config.yaml
num_hidden_layers: 9
vocab_size: 8192
rope_theta: 1000000.0
bias: "none"
init_std_o: 0.0
init_std_up: 0.0332
warmup_steps: 200
Each number is 50 + 12 x the weight over the matrix's rms, rounded and kept within 0 to 99. Layers, rows and columns count from 0.

# layer 3 attention query, 256x192, rms 0.179, rows 93-127, columns 0-63
46 30 56 59 46 61 60 65 62 49 62 48 60 31 55 61 53 52 39 33 40 60 64 40 49 61 40 61 53 44 75 42 61 57 46 36 59 60 56 47 49 32 52 40 74 49 38 34 44 48 54 54 45 43 60 43 35 51 72 56 45 68 54 49
39 44 53 31 27 50 58 37 44 48 56 46 47 47 30 62 40 40 49 46 39 49 52 70 53 57 36 51 58 18 45 51 55 62 36 48 53 33 51 56 47 42 54 39 33 38 58 38 62 50 56 51 62 45 55 54 52 40 67 51 52 64 26 34
60 40 63 47 57 41 71 62 43 58 31 46 28 54 37 60 57 31 31 47 43 36 49 35 33 43 49 32 36 53 67 43 54 40 48 52 62 54 52 49 46 60 55 54 53 40 46 47 62 81 29 76 35 34 36 53 43 62 46 43 32 37 64 54
50 51 31 46 30 58 45 48 46 53 52 38 40 38 40 58 29 54 48 59 44 45 46 53 42 66 34 49 66 46 25 40 62 56 41 47 33 39 30 51 55 32 50 54 55 35 56 59 47 34 46 47 34 33 43 44 45 51 37 42 42 58 48 49
48 65 59 63 46 41 45 23 48 49 46 43 59 42 58 56 42 41 56 27 68 62 54 63 61 58 44 44 58 40 37 53 52 48 46 46 59 27 43 36 44 61 56 56 44 37 43 54 58 51 39 62 35 46 69 64 39 55 48 46 50 41 58 39
61 59 45 61 54 30 63 38 56 48 32 40 37 52 44 44 31 37 35 50 57 44 56 45 36 53 45 51 49 47 49 40 41 48 51 51 40 36 53 43 59 40 59 58 55 41 66 57 71 46 58 41 53 35 35 57 48 64 68 52 41 48 33 47
45 49 50 62 35 42 50 53 49 55 43 47 52 56 46 54 61 59 43 51 66 42 37 60 57 54 58 51 42 53 30 64 45 60 37 23 43 49 54 38 29 23 64 53 60 68 45 44 41 62 47 46 67 41 53 54 35 51 60 40 48 55 65 36
61 65 42 57 58 50 58 41 57 33 49 48 55 51 57 75 47 54 40 47 68 51 36 70 36 59 54 50 34 59 14 48 31 52 58 46 68 58 57 64 56 47 59 68 64 46 50 48 57 49 42 49 34 45 42 56 45 58 39 37 55 57 54 73
46 47 46 52 60 54 46 44 49 58 43 67 61 49 50 59 47 45 59 39 36 39 35 80 50 57 53 65 46 62 49 57 44 64 51 46 61 39 45 45 47 49 38 41 43 44 57 42 61 35 48 49 55 54 46 52 59 48 40 58 37 22 49 65
48 31 38 34 38 40 42 50 50 58 53 53 67 50 48 54 44 36 60 54 33 65 43 40 51 58 52 56 53 49 55 25 63 40 48 56 64 43 51 76 62 54 44 49 45 39 49 69 69 46 41 38 34 46 52 65 52 48 62 42 53 63 59 52
46 34 59 50 51 68 40 46 55 44 67 66 55 51 46 52 61 63 69 64 73 62 80 62 35 52 53 52 57 65 43 42 59 50 42 63 43 47 65 44 38 39 60 55 41 48 53 52 68 60 52 61 62 56 57 58 44 55 42 60 61 49 48 42
47 59 62 56 38 44 55 38 42 34 60 40 71 14 40 44 57 61 39 56 44 41 48 32 37 32 45 55 51 45 54 47 57 43 62 61 34 50 41 49 50 67 53 60 46 38 78 64 60 40 36 50 36 55 50 55 56 67 31 53 60 55 54 50
72 49 43 36 57 48 47 55 39 58 54 70 40 55 46 54 62 33 58 53 34 43 44 36 65 44 49 46 56 52 40 65 53 66 50 61 51 64 52 36 54 64 65 52 62 43 38 47 55 46 40 61 48 45 33 46 63 53 39 35 38 50 33 74
59 43 38 54 41 48 52 45 44 51 50 53 46 39 32 75 47 74 58 47 49 46 36 34 44 53 48 59 48 41 48 32 32 49 55 26 30 44 52 46 44 50 45 45 69 32 35 50 61 55 51 53 34 50 48 42 43 40 61 30 39 32 53 53
41 43 67 62 47 61 46 50 47 45 50 60 56 68 52 54 77 49 51 48 72 41 36 56 47 67 57 45 57 62 56 54 53 59 44 52 39 69 50 48 47 51 50 56 71 63 53 47 47 53 57 47 44 57 66 57 31 46 41 39 54 49 57 51
56 43 51 63 39 53 50 56 32 64 40 56 60 73 51 58 57 40 48 57 54 48 66 71 41 52 57 58 24 41 43 58 50 56 55 51 44 46 50 72 39 66 74 29 68 47 38 39 46 40 57 45 60 57 44 50 53 51 55 54 48 35 48 47
46 57 61 32 36 51 58 36 41 51 61 40 46 44 47 41 56 27 44 51 61 47 48 55 31 72 44 52 53 61 49 73 43 58 54 35 36 47 65 51 63 44 41 49 53 43 63 25 49 57 41 44 55 71 71 47 57 58 37 57 44 72 56 64
47 62 50 39 41 60 34 52 48 63 48 77 45 48 55 45 62 62 55 51 57 60 34 40 63 53 58 33 78 41 66 50 44 51 48 39 52 53 43 42 41 57 32 45 28 57 45 60 33 51 64 47 40 48 54 30 44 40 38 68 59 50 20 48
69 42 42 51 51 52 52 23 54 48 43 46 39 42 35 48 56 57 50 60 45 60 57 58 66 64 58 61 73 47 38 73 65 53 59 44 64 40 44 50 45 50 48 53 39 60 28 52 39 54 49 55 40 55 44 49 55 50 69 43 59 47 60 51
49 44 43 46 26 38 60 29 52 48 40 58 83 38 42 50 24 41 49 51 39 44 61 38 75 46 55 20 53 50 49 48 68 33 31 55 58 55 30 44 49 36 50 65 59 41 62 54 47 43 46 73 55 58 74 45 56 67 44 47 57 35 40 55
55 43 61 47 53 59 47 42 51 68 54 59 39 79 61 56 47 37 69 74 34 58 47 43 45 48 44 61 57 48 57 39 38 49 67 61 38 53 55 59 61 33 49 49 64 43 53 39 35 50 51 45 55 54 59 48 42 40 53 45 53 44 62 38
52 38 53 41 62 47 52 52 50 37 55 42 54 55 59 52 43 41 46 45 55 42 47 58 49 16 40 42 50 55 48 52 50 42 48 41 57 47 45 86 51 36 50 56 57 50 41 65 51 69 40 53 64 47 46 38 49 27 35 49 49 49 37 55
57 34 41 59 40 54 45 45 52 30 55 48 55 54 50 57 53 29 41 49 48 42 61 40 54 53 53 47 55 51 32 64 61 41 38 66 34 61 46 58 38 37 66 57 23 45 63 67 53 54 53 29 67 41 49 56 57 56 52 61 25 48 35 42
61 54 31 61 66 53 43 48 33 42 55 53 41 61 52 59 68 37 43 52 55 60 53 65 46 59 60 41 63 69 52 52 56 54 47 39 54 31 47 58 50 30 44 61 50 55 49 55 59 55 56 62 35 50 48 35 57 61 60 48 57 50 78 46
32 43 31 47 56 55 63 63 39 50 67 63 48 60 67 57 59 66 66 52 49 49 56 37 46 37 66 47 48 41 59 64 53 54 58 40 45 58 67 64 49 20 53 49 56 50 61 44 33 66 38 41 67 54 48 46 37 40 22 27 47 33 54 52
47 32 57 39 56 50 39 43 69 57 36 43 54 49 60 26 53 57 59 49 42 59 30 49 60 46 49 43 99 62 31 39 62 55 51 29 23 47 54 47 38 66 48 72 53 48 35 40 33 44 54 46 51 40 54 39 53 47 79 50 54 53 61 58
48 20 56 35 41 55 36 42 36 33 45 60 59 39 50 41 34 54 48 47 24 58 65 49 56 50 48 47 24 55 44 42 53 77 45 37 43 53 36 49 67 41 56 34 61 48 38 51 60 32 42 41 48 30 57 44 48 48 61 70 50 28 45 45
51 53 45 56 72 50 55 64 48 43 61 41 61 28 44 48 35 45 43 33 41 45 59 49 34 58 51 47 48 44 62 57 49 49 39 35 57 61 63 62 41 46 52 45 42 33 52 49 57 47 47 51 37 58 30 58 48 36 61 48 67 49 42 44
64 62 45 55 41 70 45 54 47 34 53 52 42 50 59 44 43 67 36 48 46 54 53 52 38 41 49 53 48 44 50 51 48 33 56 50 50 44 44 54 62 61 60 62 37 66 52 37 43 41 32 65 53 76 49 54 63 33 49 50 43 51 50 43
51 63 55 31 48 66 29 73 54 57 44 51 51 60 53 48 47 67 49 39 53 40 70 40 50 51 58 38 62 57 45 58 54 36 52 55 44 50 61 50 51 46 40 63 77 25 59 47 50 53 48 53 48 51 40 47 52 33 58 40 39 62 30 61
45 57 50 66 28 44 44 53 50 47 50 47 48 33 46 44 59 46 30 54 34 43 63 47 50 44 48 53 49 45 61 67 53 54 56 50 61 64 38 50 53 40 57 42 56 57 48 34 69 56 34 55 65 51 56 52 51 55 45 60 52 45 45 45
42 51 29 38 54 46 41 63 52 53 54 23 65 55 55 48 47 51 65 51 44 44 40 54 57 48 53 56 45 46 48 52 52 63 51 63 43 42 42 36 52 45 57 62 42 43 58 40 53 36 51 58 57 48 40 50 39 20 55 31 51 33 64 40
48 66 44 44 63 63 52 52 27 64 30 56 58 52 45 57 48 65 45 53 65 45 54 40 58 52 50 42 56 46 50 75 81 40 61 52 52 57 48 46 65 33 46 35 64 66 42 46 61 48 47 19 36 42 49 43 63 39 36 45 45 46 68 48
27 61 36 56 43 47 47 36 51 36 56 55 77 54 46 53 48 37 61 36 51 45 63 62 62 63 36 64 54 65 53 45 53 50 42 74 33 51 57 38 58 40 25 46 43 37 54 52 56 67 66 18 44 43 54 51 50 49 43 23 45 51 60 73
39 51 57 42 45 71 65 62 73 49 45 34 22 58 47 56 40 51 72 47 44 33 61 40 40 33 50 42 66 59 36 52 54 60 55 39 58 68 42 55 48 43 32 33 54 41 43 48 55 29 50 55 43 57 45 44 41 29 32 60 38 63 33 59
# layer 3 attention key, 256x192, rms 0.182, rows 93-127, columns 0-63
73 50 55 86 61 36 38 47 51 64 41 66 34 52 45 42 62 43 53 46 41 49 46 66 39 63 46 39 61 68 36 47 41 31 53 62 52 37 38 32 48 61 57 62 37 54 42 51 41 54 44 52 40 51 31 43 40 37 59 46 53 43 54 56
48 54 56 58 51 42 56 44 58 55 47 50 57 48 61 59 61 57 46 53 53 47 60 39 41 43 54 69 44 40 45 60 43 45 47 26 30 50 43 33 52 57 51 53 59 75 38 36 45 44 49 45 15 42 65 77 54 36 42 39 49 41 42 45
52 59 35 46 35 55 55 41 53 51 47 52 42 41 48 26 67 38 63 60 68 70 62 57 51 51 53 64 65 58 54 43 54 74 58 66 64 39 35 50 51 49 37 59 56 45 53 48 49 74 34 35 63 30 41 62 42 27 49 49 53 46 56 47
45 65 53 52 51 62 58 30 45 46 48 42 48 57 51 48 61 53 63 52 44 46 49 51 55 46 44 36 40 54 41 50 50 51 52 38 60 50 55 54 60 49 51 50 45 55 45 49 51 38 46 52 49 58 60 50 56 54 60 53 48 42 67 59
53 57 57 45 53 42 48 57 37 50 49 43 39 50 36 38 57 55 53 52 56 64 51 40 31 33 37 55 44 64 28 47 56 57 44 54 65 59 33 47 49 54 53 44 25 45 53 52 38 36 35 53 41 39 56 39 57 66 50 54 52 57 50 60
44 26 53 43 46 35 50 58 47 53 63 44 64 65 50 53 47 55 56 44 35 52 74 67 53 42 54 44 57 45 53 43 38 49 40 35 42 51 57 48 52 51 56 55 52 56 43 62 46 66 54 50 45 52 38 56 62 57 46 45 42 80 33 41
56 77 52 41 42 60 40 45 50 45 58 49 54 53 26 50 34 48 30 35 61 47 39 51 56 42 41 38 53 50 55 49 57 45 51 51 61 48 46 75 56 40 49 69 24 37 62 63 41 36 40 38 44 50 41 34 49 67 71 68 64 53 36 38
45 44 53 35 35 54 48 43 62 41 42 47 52 65 58 36 54 67 65 29 39 44 45 31 47 42 49 62 48 44 63 34 41 50 59 59 52 47 50 49 40 56 57 30 59 44 51 53 41 58 43 39 41 51 45 37 38 47 55 50 39 49 39 58
51 63 56 64 63 48 58 36 48 50 40 54 55 45 51 53 42 36 43 58 46 46 37 37 58 53 70 62 46 54 42 66 54 42 52 39 53 57 56 61 46 36 57 48 55 48 53 46 67 48 39 60 65 46 59 32 35 39 52 60 33 57 42 40
58 54 69 53 36 39 26 46 39 60 75 44 34 66 59 48 39 49 33 47 31 45 50 53 64 33 43 37 35 57 51 58 54 51 52 61 34 54 30 41 64 43 65 55 16 70 40 39 41 46 30 43 64 53 54 43 45 61 50 55 52 46 52 52
42 67 53 48 56 35 45 52 60 26 63 59 45 52 66 64 46 50 52 39 55 47 34 57 67 44 53 50 45 51 43 51 62 48 50 29 63 57 50 47 43 46 43 59 60 41 48 42 49 50 56 49 43 55 58 56 59 53 45 40 72 52 44 35
38 58 61 52 30 40 23 64 34 52 57 54 29 52 74 56 38 58 36 37 48 57 58 47 62 48 57 34 51 46 48 56 57 60 34 58 65 59 63 41 38 38 56 43 36 53 28 71 50 43 37 52 35 60 53 40 38 51 63 35 66 49 37 50
64 39 62 57 72 25 46 27 43 33 43 52 34 58 35 39 62 48 53 34 58 57 52 46 54 50 28 68 35 46 48 40 54 41 44 50 65 40 34 44 64 62 57 55 46 52 23 64 53 46 51 28 46 55 50 62 66 53 35 71 58 54 50 54
59 26 44 55 59 52 44 52 50 48 17 51 56 25 68 61 31 37 45 49 52 48 57 39 67 49 70 57 53 47 53 62 52 32 61 50 46 35 63 48 56 29 38 61 55 34 42 49 55 58 39 38 79 36 53 40 36 48 51 63 51 58 35 48
59 52 38 42 48 37 46 64 62 50 45 51 38 62 33 53 44 60 55 41 42 23 46 48 41 42 41 43 40 37 58 44 46 64 51 44 62 48 46 37 54 43 61 57 52 49 57 73 51 69 63 64 51 44 61 36 69 53 42 56 52 86 41 66
51 55 55 31 45 58 43 24 63 58 43 57 27 40 61 53 36 51 55 39 54 52 53 53 57 45 52 40 64 49 56 32 47 40 33 72 33 43 52 45 56 50 58 48 66 44 45 50 52 50 43 56 29 41 57 65 78 53 42 58 53 66 42 61
44 49 55 51 43 66 50 53 46 62 53 43 55 61 60 62 55 74 46 45 49 38 53 34 41 45 53 42 57 61 16 35 40 52 43 34 60 48 51 32 40 39 53 33 57 49 44 60 43 61 43 58 50 29 51 45 15 40 58 66 33 33 56 55
47 50 54 65 64 32 52 49 47 44 51 66 42 55 40 44 50 48 46 47 49 42 58 48 47 59 42 49 45 39 56 71 40 55 29 77 74 54 46 67 51 43 69 40 46 41 47 39 60 44 53 45 41 68 51 42 56 48 61 32 38 63 45 61
63 60 66 44 47 66 41 35 49 50 55 53 35 55 47 56 45 48 63 49 65 51 25 40 50 42 45 39 40 51 37 55 33 50 51 48 37 45 47 50 45 55 46 53 63 39 55 37 40 49 47 55 60 47 40 51 61 59 58 52 42 45 33 35
15 44 39 59 54 67 48 30 53 50 38 45 57 58 41 44 68 55 55 57 28 49 60 58 55 48 60 48 56 62 54 80 49 51 61 18 54 48 58 45 42 44 63 57 56 50 30 46 46 63 56 47 44 61 79 47 41 55 53 46 37 44 53 47
40 27 40 27 49 45 49 61 48 50 42 43 44 54 56 60 49 53 38 60 49 58 62 48 40 47 61 51 39 62 50 41 56 46 58 41 58 51 55 34 57 61 45 55 58 68 44 43 55 49 44 52 50 39 55 33 47 73 55 51 51 55 74 48
41 55 35 48 49 27 47 56 46 49 56 59 60 42 59 44 41 47 43 52 35 49 62 41 46 58 54 50 35 48 45 60 62 44 47 52 46 39 66 71 33 58 42 44 52 56 59 47 25 73 57 46 77 39 50 55 58 60 39 44 57 41 58 48
33 65 59 53 59 59 61 62 43 58 33 55 35 52 50 43 43 41 52 49 57 40 48 44 58 48 52 44 67 47 63 29 43 44 62 55 45 57 59 53 55 52 56 66 42 49 39 42 49 37 57 50 51 37 44 53 42 47 63 67 56 39 67 34
38 50 58 49 40 46 52 51 59 36 47 72 37 45 54 62 54 49 70 48 43 41 59 32 65 49 48 54 39 55 57 46 34 64 48 51 58 49 72 44 62 67 65 44 55 26 67 41 32 55 48 56 51 48 41 60 40 57 45 53 43 58 61 61
63 48 48 37 50 49 58 45 68 50 45 43 54 38 52 49 48 63 55 51 48 54 58 36 44 36 50 43 36 42 54 45 56 64 60 55 31 50 55 57 56 60 47 42 46 52 34 87 76 44 38 63 51 58 44 54 48 50 77 56 47 34 44 55
53 81 54 50 57 60 50 50 54 40 41 36 49 59 38 52 29 62 56 35 46 48 44 49 45 54 58 52 41 48 59 54 43 56 51 56 41 37 50 47 62 53 59 50 46 50 61 34 56 55 45 35 54 59 55 52 38 68 50 36 51 34 32 55
41 66 61 43 62 39 48 43 54 63 55 48 50 56 42 55 59 55 43 49 43 41 35 54 53 49 52 50 42 51 43 40 62 46 52 51 41 65 64 46 56 40 49 49 52 36 54 48 36 45 56 61 47 65 63 62 52 43 25 56 32 47 43 55
61 58 44 50 43 39 46 18 58 63 46 64 53 65 54 49 41 52 37 38 35 56 40 48 46 41 44 38 65 46 56 52 48 61 49 38 51 55 42 59 57 64 55 57 40 47 44 48 45 59 61 59 49 45 42 47 61 59 57 49 66 47 52 35
38 40 49 56 58 39 53 38 60 54 58 60 53 45 57 47 65 51 59 39 67 56 34 39 46 50 54 47 52 40 70 57 53 59 46 46 57 43 47 33 34 45 42 40 56 51 51 41 56 58 43 48 50 53 65 54 55 14 72 50 47 52 56 35
52 50 47 66 54 72 40 64 67 44 48 52 60 27 39 49 37 56 34 45 30 43 57 55 60 58 48 55 56 44 48 52 40 58 55 41 72 60 53 59 55 48 48 54 46 70 54 51 44 51 39 43 59 63 59 56 64 57 47 49 43 62 46 51
49 48 45 66 55 39 46 52 33 51 49 43 52 54 36 68 38 53 67 53 57 53 60 59 70 53 54 31 53 39 59 35 56 51 52 49 56 45 37 46 61 62 49 62 42 32 53 64 41 51 61 53 51 35 60 60 51 41 46 52 53 76 37 52
58 64 57 55 58 51 60 53 29 46 65 50 72 52 49 53 39 43 43 23 37 70 44 38 49 53 39 56 31 58 51 73 44 63 47 40 45 44 55 53 54 43 38 73 38 62 46 44 49 50 41 52 59 46 62 34 55 33 63 53 62 60 63 49
44 38 50 44 40 49 39 53 57 22 41 56 36 74 44 30 39 43 53 36 46 42 48 65 53 51 60 41 66 74 30 48 38 71 49 46 53 49 62 47 60 44 60 47 47 63 51 46 41 27 33 59 52 54 47 36 52 66 53 53 63 68 49 48
44 51 62 45 50 62 43 47 34 51 46 43 41 52 43 43 29 62 27 49 52 59 40 45 55 43 57 43 50 42 47 60 54 68 45 45 48 54 57 39 48 45 61 46 36 63 41 46 52 52 62 60 47 47 50 52 50 60 62 86 48 46 64 32
61 44 53 61 78 25 36 29 69 51 56 57 39 51 61 53 47 30 45 45 44 57 38 47 55 66 59 43 55 43 64 57 54 45 54 45 57 40 51 36 44 49 40 55 52 59 45 39 39 50 56 50 57 63 31 39 75 67 41 39 41 36 55 34
# layer 3 attention value, 256x192, rms 0.144, rows 64-83, columns 0-63
52 41 58 50 44 54 44 53 39 62 53 40 56 60 57 53 49 43 54 48 51 62 67 38 52 44 57 44 40 68 58 43 68 36 64 37 51 62 47 67 69 63 59 56 61 59 51 45 41 51 51 52 49 41 55 29 32 55 67 54 39 51 25 46
57 46 44 48 61 33 38 73 55 59 49 53 50 53 45 29 55 45 48 56 44 39 50 49 56 53 42 52 71 52 39 55 62 54 61 43 27 59 50 51 42 51 44 51 43 53 42 42 48 49 38 66 40 60 64 37 49 34 68 34 42 65 42 56
53 45 35 51 60 45 58 37 40 45 41 58 66 37 46 46 43 58 55 46 52 48 30 53 34 51 37 71 64 55 53 60 49 70 50 63 47 44 33 42 36 67 48 48 58 49 56 49 53 44 49 45 45 46 26 48 49 57 49 53 66 65 70 46
41 59 54 65 56 49 39 72 39 42 62 38 52 34 44 45 75 55 31 47 22 59 45 40 43 54 61 66 58 52 40 54 70 61 59 47 55 39 42 62 40 43 55 40 49 71 22 37 27 56 37 57 42 38 52 29 66 50 53 51 37 57 42 62
59 50 37 47 60 51 42 54 56 34 77 58 47 37 48 46 56 52 62 59 41 53 69 56 49 45 34 53 64 40 46 53 56 47 47 28 24 37 51 50 52 27 36 51 42 76 59 67 42 53 65 39 64 46 44 41 39 28 44 48 48 42 50 54
75 40 38 37 53 54 63 63 57 57 47 67 30 54 39 71 32 59 57 47 49 56 47 32 50 64 42 73 31 48 43 45 71 50 53 53 53 67 52 62 48 29 51 65 58 63 60 38 41 51 55 63 59 69 56 50 34 46 45 27 56 45 38 71
49 40 42 35 67 39 43 50 40 56 58 41 29 71 58 47 57 55 52 53 45 44 54 33 45 38 59 58 30 59 58 61 45 58 57 54 69 59 61 54 54 71 54 59 33 55 57 56 63 42 52 54 54 61 43 37 69 51 48 55 52 49 52 46
63 45 46 49 72 34 55 57 50 57 35 43 48 39 37 32 60 58 55 50 56 52 39 53 38 39 48 60 43 49 51 56 34 57 43 52 42 57 60 51 50 58 65 62 48 49 63 59 44 51 42 26 52 44 51 45 50 54 60 41 46 38 52 52
59 51 55 51 47 48 45 50 42 57 57 46 59 47 47 63 45 51 56 40 46 64 52 34 46 65 57 52 70 30 49 58 54 64 53 57 61 40 49 45 51 65 56 44 48 49 36 43 67 50 39 29 49 52 60 32 51 63 57 60 49 51 42 43
39 59 45 48 47 59 64 55 61 52 43 43 50 51 37 52 80 55 58 66 64 50 52 76 65 60 51 35 43 47 54 37 50 50 47 54 62 64 57 52 52 55 58 48 39 54 39 33 44 59 35 56 61 59 52 31 32 59 32 59 43 42 36 53
44 63 54 41 47 53 49 68 61 51 56 31 53 50 45 63 52 60 77 50 40 39 36 68 39 49 36 40 49 47 62 55 48 54 51 44 51 35 48 61 54 40 55 51 35 60 57 38 43 48 52 48 42 43 63 45 22 60 44 36 50 24 60 28
53 68 36 48 51 53 44 37 52 61 64 52 52 50 47 70 53 69 63 27 59 59 53 50 74 33 46 60 54 51 70 44 42 34 47 51 37 51 47 53 50 60 47 59 52 49 52 49 42 55 58 60 60 40 51 54 39 62 54 60 46 62 68 54
55 60 48 52 60 64 50 54 41 70 56 46 62 55 43 41 59 48 65 76 42 64 48 32 31 54 56 32 57 63 51 64 40 48 59 59 35 50 39 35 36 57 61 41 62 44 52 70 47 56 60 58 64 56 40 50 52 69 48 55 67 33 50 41
60 50 39 53 36 46 45 57 52 71 45 51 51 40 53 71 39 44 41 51 60 30 43 57 72 57 33 58 52 36 41 48 43 45 44 53 51 50 47 68 49 38 39 54 54 35 58 43 26 54 54 76 55 43 45 30 59 54 45 46 35 55 44 74
61 55 52 54 40 25 55 36 51 73 51 48 39 38 56 59 30 40 43 48 52 54 40 57 38 63 31 44 44 33 41 51 57 49 43 40 36 55 43 57 48 58 19 55 47 50 55 49 53 58 38 56 35 47 61 50 63 29 54 58 64 41 57 54
56 76 49 47 55 48 55 55 66 44 40 67 56 48 61 65 58 54 65 50 45 47 60 56 53 49 33 56 65 47 39 45 51 54 42 48 40 34 50 54 48 51 53 59 37 55 53 32 62 43 52 48 45 46 50 29 56 52 34 35 49 43 60 50
61 40 42 31 66 57 43 66 53 30 52 29 56 47 47 40 46 43 43 59 32 56 35 47 54 38 49 53 52 40 48 55 53 57 52 54 49 46 51 47 46 67 41 56 43 57 61 60 51 60 44 47 39 51 42 58 34 54 55 46 38 54 41 56
40 61 48 38 54 54 59 51 59 50 47 45 58 51 54 39 49 47 79 34 41 51 40 50 59 40 41 45 54 62 47 54 55 37 63 39 50 49 43 46 41 54 48 55 67 81 45 51 60 55 44 55 47 53 51 44 43 50 60 40 55 59 39 37
57 45 52 48 52 63 46 57 48 58 66 42 57 68 54 67 43 44 57 53 56 64 61 57 36 57 33 47 52 47 46 56 72 39 50 42 42 55 64 49 46 55 62 79 62 57 59 36 33 41 43 62 36 51 44 45 44 57 42 67 43 43 26 51
39 59 46 54 63 62 72 52 62 63 56 36 35 56 47 51 48 29 51 67 61 41 45 68 58 38 45 60 60 44 54 44 55 32 61 55 55 51 52 63 69 40 56 60 34 37 43 33 53 57 52 49 84 64 67 43 43 55 56 43 46 61 61 44
# layer 3 attention output (transposed), 256x192, rms 0.127, rows 64-82, columns 0-63
41 72 32 58 53 63 55 54 41 50 49 45 46 62 66 38 45 60 39 58 52 42 54 45 41 52 19 61 41 41 62 39 58 44 52 47 58 55 52 58 81 72 47 44 45 47 46 48 46 59 52 51 45 48 37 50 52 60 59 56 40 33 63 49
45 21 38 71 69 43 37 48 37 42 69 32 52 49 56 39 35 39 21 50 65 68 44 50 40 55 58 39 34 49 61 60 40 40 58 71 67 26 58 67 49 47 49 53 48 66 56 63 55 58 42 31 45 48 49 51 58 59 65 65 66 49 48 31
52 55 60 41 48 65 49 43 38 54 42 80 55 41 37 55 52 76 54 67 42 62 42 41 43 51 55 52 60 52 36 45 62 75 56 27 41 43 34 56 25 51 44 50 54 50 62 57 45 50 52 50 46 41 29 37 48 42 53 22 43 74 59 47
44 41 64 51 63 40 48 56 29 55 30 53 56 53 58 64 54 55 21 63 37 68 31 39 57 47 74 48 63 47 53 35 62 38 49 52 46 49 46 35 65 51 41 57 53 77 49 59 41 48 54 33 48 51 40 36 56 53 49 75 49 47 63 32
55 45 64 69 52 53 38 42 36 50 34 28 08 24 65 58 37 44 64 46 56 73 46 45 59 63 48 37 41 36 37 48 59 55 54 33 54 38 32 43 48 43 32 59 53 56 51 54 47 43 45 48 42 45 66 35 27 44 41 61 46 52 46 70
58 49 42 29 42 53 48 48 44 69 48 56 46 37 46 56 39 45 40 52 61 50 44 38 39 49 09 52 42 30 55 66 68 30 51 40 59 59 46 37 60 43 43 45 69 56 27 65 43 41 45 50 56 34 49 44 45 64 44 48 55 58 53 58
56 60 51 43 40 54 67 50 64 51 58 39 66 46 31 45 66 51 56 45 56 44 43 55 33 41 47 73 50 51 42 33 40 47 38 56 52 44 39 51 64 39 44 49 37 48 50 31 52 61 59 53 59 61 61 49 61 45 49 69 41 49 46 47
48 77 32 54 40 59 45 53 28 34 58 52 26 47 41 35 64 60 36 21 52 42 49 56 56 55 45 46 51 46 57 63 46 44 51 54 54 59 51 50 60 46 51 69 52 54 54 61 51 58 62 32 65 58 35 43 66 64 58 36 34 59 45 48
59 48 28 59 35 63 47 47 57 68 77 61 55 57 56 75 61 45 73 43 44 54 45 40 53 45 60 46 40 66 78 61 61 44 50 38 54 58 56 52 62 43 52 33 43 51 36 59 56 42 53 38 42 41 51 48 58 46 58 50 41 61 50 22
52 57 59 51 39 60 61 52 58 64 52 49 60 66 58 58 44 54 64 48 51 42 38 58 49 53 45 28 64 60 50 68 61 57 47 62 42 46 55 56 42 44 35 58 66 42 40 46 54 50 55 48 62 70 50 32 49 53 55 47 53 54 51 72
51 60 59 60 48 53 71 36 32 45 46 41 53 44 64 53 31 61 68 59 24 56 43 41 50 58 39 32 41 40 46 45 50 30 56 30 40 47 38 52 41 42 49 57 45 52 63 61 38 43 54 34 50 63 44 45 61 49 30 53 43 46 58 69
53 72 55 50 50 52 50 51 38 49 63 50 63 54 68 51 55 64 52 66 42 63 72 36 60 34 28 67 40 27 78 49 43 48 51 51 65 63 54 37 48 65 44 38 51 39 57 37 46 63 45 49 51 45 61 58 20 45 47 58 47 40 42 35
50 76 62 37 52 60 57 53 54 62 41 50 68 54 56 60 54 51 59 28 48 45 47 63 55 58 49 46 55 56 52 35 37 77 29 49 45 41 40 60 46 66 43 50 67 58 58 50 47 70 60 57 42 47 38 51 48 59 50 63 54 59 51 58
57 41 51 44 40 68 58 47 41 62 42 50 62 63 45 65 47 34 40 40 41 54 58 37 71 37 38 40 56 42 53 53 60 36 66 42 44 38 57 54 55 60 55 62 48 52 65 54 50 57 54 60 36 43 51 49 75 58 61 29 53 46 41 37
54 47 50 56 29 45 37 41 51 39 50 54 33 56 22 59 43 53 47 71 50 57 44 28 59 41 51 46 44 44 60 37 55 49 46 39 47 47 56 38 38 51 56 31 48 49 35 46 65 50 55 47 38 46 59 49 53 59 54 45 53 43 43 33
53 26 55 55 48 41 67 58 47 56 46 49 55 59 49 44 61 52 42 76 51 57 37 49 60 43 29 45 65 46 66 45 43 43 64 53 37 40 42 54 62 52 39 55 45 35 43 48 58 40 63 33 38 42 39 55 66 51 65 32 61 50 57 52
63 54 55 37 57 54 65 38 51 45 58 34 52 51 52 57 48 39 54 41 11 48 48 45 41 45 51 44 63 56 50 48 39 53 39 29 55 34 39 47 50 53 57 50 41 44 54 52 56 65 53 59 59 61 62 50 49 43 59 47 59 63 59 47
46 46 63 46 61 61 65 55 25 66 61 48 49 50 50 30 64 57 40 42 53 54 36 53 43 53 25 39 61 39 50 36 44 35 55 49 43 64 55 53 45 48 63 55 66 62 33 59 52 69 71 59 35 50 61 43 40 39 57 65 44 42 65 42
47 66 55 52 25 63 56 39 57 57 61 36 41 54 64 41 32 55 31 67 38 31 31 58 34 54 52 51 40 47 58 51 36 59 52 47 34 56 58 52 51 66 76 56 59 42 41 45 36 40 44 44 38 35 60 48 40 47 45 72 52 59 57 62